From a checkpoint of a small transformer trained on Wikipedia: 2.26M parameters.
Each number is 128 + 24 x the weight over its row's rms, rounded and kept within 0 to 255. Layers, rows and columns count from 0. Numbers have three digits each. The size before them is the row's rms in percent of the matrix's.

# layer 2 attention value, 128x96, rms 0.0648, rows 57-63, columns 0-95
090:158114168175113116112133125120148107139127095113111128141197125136113112138106100110165124126089147123100151116130128174086134159140135131109093111132119156112135117104119093132134131123119115127123121082169162136123120143157161082183125126132128131157198159082109113132123168098126140111
095:156068122146140121099140096149106132155146102105128141107111131149183131093119135107109147151165125146123154086146134129156136162155131151112074105148132126146114126158126126098167130084154099115140137119096160109142199143134096143107117157172140100124139106162121128146131137146109147090
094:121110147118098130144123100119141085130138171124109154121109178140115139158110111184059126121087111150146107116120087121133118151136112148139137164121141175126153130153137098158105146129120123092109124116105096139131177127118103159093140090128137180129111128110110178149125116085105121112
098:150140107132129134107151153106124136132123109112115110113180080154157122098160153118150113111168146126148103123080094139133112122143130149142184100113072100133141122144115089142148142121151176169172121129117132163118096079138143075150169116128124137143123094116135132147142126138087100130
104:137139168145165111096152137159153106146140148118117143121110152133139102133120144099114151130140111182152124135105134128112146130129066130115120152074167149124157132154108126174104126103080102113177099126156144130137153117129105132117160074137171143132113074117112117157147119116133144176
102:150124148162158102125114121141154137124154137153119122140134106121179129167116093113152147117122162120126092112118154155107171135101158137112139183159173162100110085135121155090149130103129101123138128121093135131095156096109085125098119140157146123062126111077124097159118124134137142144
102:113136100133166129102102136100113158149096132180147116116112120058126100133122104113105090144133102094115149155080121087114126127101173108132141103145115114097124111119104129124133128125132130132144139178126164073150078120137079125123133124135128095133163144123156162133132166163116154147
# layer 2 attention output (transposed), 128x96, rms 0.0589, rows 57-63, columns 0-95
083:143156121098094114099139106126142142067111114098148147126109130167130107118146155144105148131103145134095100106127101127119108161103134171145142151131148108124154082140170090168095167124142140094122137129123078143097163112128100163142145145143081149139156099124144121147107132145166173128
091:103156118129112105165123109110128079131097144152134134157133093166122181164154099151143105093145134158162153144137126144109133110106121133122151169132101144112115154107112133158134161203148167118146099147164106130086097137101143134150130152113150163136159133116106157167136129146152138145
087:126125116112124131112127123147126124161111132156157094121149077100083155116122107101134130138134137131109152103126101128120128124123128103158122121106103158132116120125147136154169111104172159123091103171155161112176113132092095096107106165129110094125180115163111149045153106119135123107
092:141133149162105128100141083123126126122128151120134148131086124114184127140117181162118133169097177127120139126125157133103134143092128137100126125149140105149082100127101104138091128151130072145127178112099130119143139116122144108092105099145115153132107168112112183184119129129136143087
099:105128139133175116109129108100152137116125139142159116103175157120110114101152144145151145136127127101106127154124102120137124097154137115138162139116073171107090130133154132117117141143117141159097177171186073095124148115115134126120112173107113129129175182172136126140169120114147141120
090:153129121143101117128148126115109129138117113126146116117148127115104148104156143119126145081139091100144120149150119136157122164119127128153115103098115079148146118087102168149109143164164136140124132099158096101103127144084187078157151130087127119179153107175147100175127158118125128101
096:104129146113095111142168176148138136101148120135084125168120137139080109126098134126141121128128138186168126125172148164153145115176108136134101115150128143149094128081139151083131101159082111146138130095099112136175112146141154100122155140108134148106083123122132104127133099131141152100
# layer 2 attention query, 128x96, rms 0.0954, rows 64-71, columns 0-95
087:136155146111130102150079100117152112145127150098129131102172134102101107145102092117139139141121129146100132134120124132135140106126121128077137139126112129106123149146142120133142119155118175114108107080194159097120076093117135161144061151156124122138123108148138099104102153161074102112
093:113143141142130139128154168154156106117081140139166143116176146098165172099128116138109092168094119103123131111122111148112123102136145123123086121132106153128145161122149096163136133174087119116097135180143119135100148113180116123104079136162111141084168103152133123099128119153132126119
100:104132159128124137113136194104112100127119125129162133170110138136177163116140134102127119112118104139183133140137093130136130115107146114157057084150085110145115098131135094150114149156141155132082086133113131117165087114137104139095128125164098163116118152108138145133111132139168135131
095:118132116137108089156151138121145080138144071088144163143135137137155143124127140145113131153105109117174110122108107134098155126147099149146120086126111137111081189107174138127124170132137123130116154142118105093131183145145135097112161153131083130104144135167129182119128131095133098135
098:145105146105088128087126092129137098096096125158175125122101165164139114168142149098152125117119161133085114130158116134124156138117105130102097150097120106144101135160126155110112122153119123145144124150147150149094118096183175123113148089113119143160081116104146119150081162131152140144
087:134113145109178118091110140094130093125106126113130129172120152128159154156098133116173122163129132130152133109067100139106134113072145130165121133134117082106120111113125106143124095149135155118062086081147156109138125145115097140137124098111087123131148150125117134104131161129115079127
087:145096116137156107105111111172108119109146108160119111133160098110123125112122151106139111131134128190171109126110146153103144090116094133176141138076142141149143110108144133163155095082096082105155133160108118103091126132168141094136132080127131100129136130126181116160124138143110146124
092:135078122122112133107121089128104147103100139107146080121130131143137148209137176111155141153128142111112137122100084128156103120088128127128095152093096108121109145144136122095119078131179136141143141128142137100103102097158146148116154148116123110144134137108096106129153157088129127178
# layer 2 attention key, 128x96, rms 0.1, rows 64-70, columns 0-95
092:130130147091123119087102179116118113135119150098116102117110117135111142121131161099145119123128120147156144128133118142096127145119109066161162127138139106106133166134102177133101151152124136134119125104135132161160142141095095123143117113067164157155118176138136131192173165104163132147
090:146115118151122150150094163098139173157148121160089134120134171138108066123129137103121183050163114103123100134107144119086145164143083141106126146153106156101118137148130111159128151129102136095134158130153112143106126172126154151149129113107131146137150120093140123151135146138122129107
094:090117095111140157136088133138130154136145163129136091095151084189096151113149114096131114170156150153101157116145147126123143116150126114123160130122145092112167116135127154119101110145147147130098134122122114144121118095084069161121112137087163100150148142092103092111144153098151117142
104:183114119181137151129148152136120155145125125138129121154127136156170143118123167145129106157108085110155142119143143121150128116093118098142113075160143113180121097171103126104059139094138138133127084111128090130143106150116114159122128090136145146115120134093123141139104100149143179127
100:122163167147086096164123145123141108107103109109152097112116108145123141118118071146097154165150147142143149147158110131142103130146190143109145126152141130118144118123150108151132096106108180114108102127101131083176129147087134060108140175157142144133127119147146120137137101128109120112
101:094126160102136106082136170136064137126113136123179122087142123106135107144125135162143153144149149171138148104130129154138154129081143092120157145118106115160127116103147119099168165162143153152124136133140116132126153121105094128069115121101070163139137157113124135114163124109126112101
090:161148114144135129091170106144126157099191113108114129157156143145170083107105109124097142150090100104098121132139130131119127101140116127107118135131095126130119125154077147112135170080086185110141126139106083112119126098137163158110128122127130139143106124135104121091129077117114119092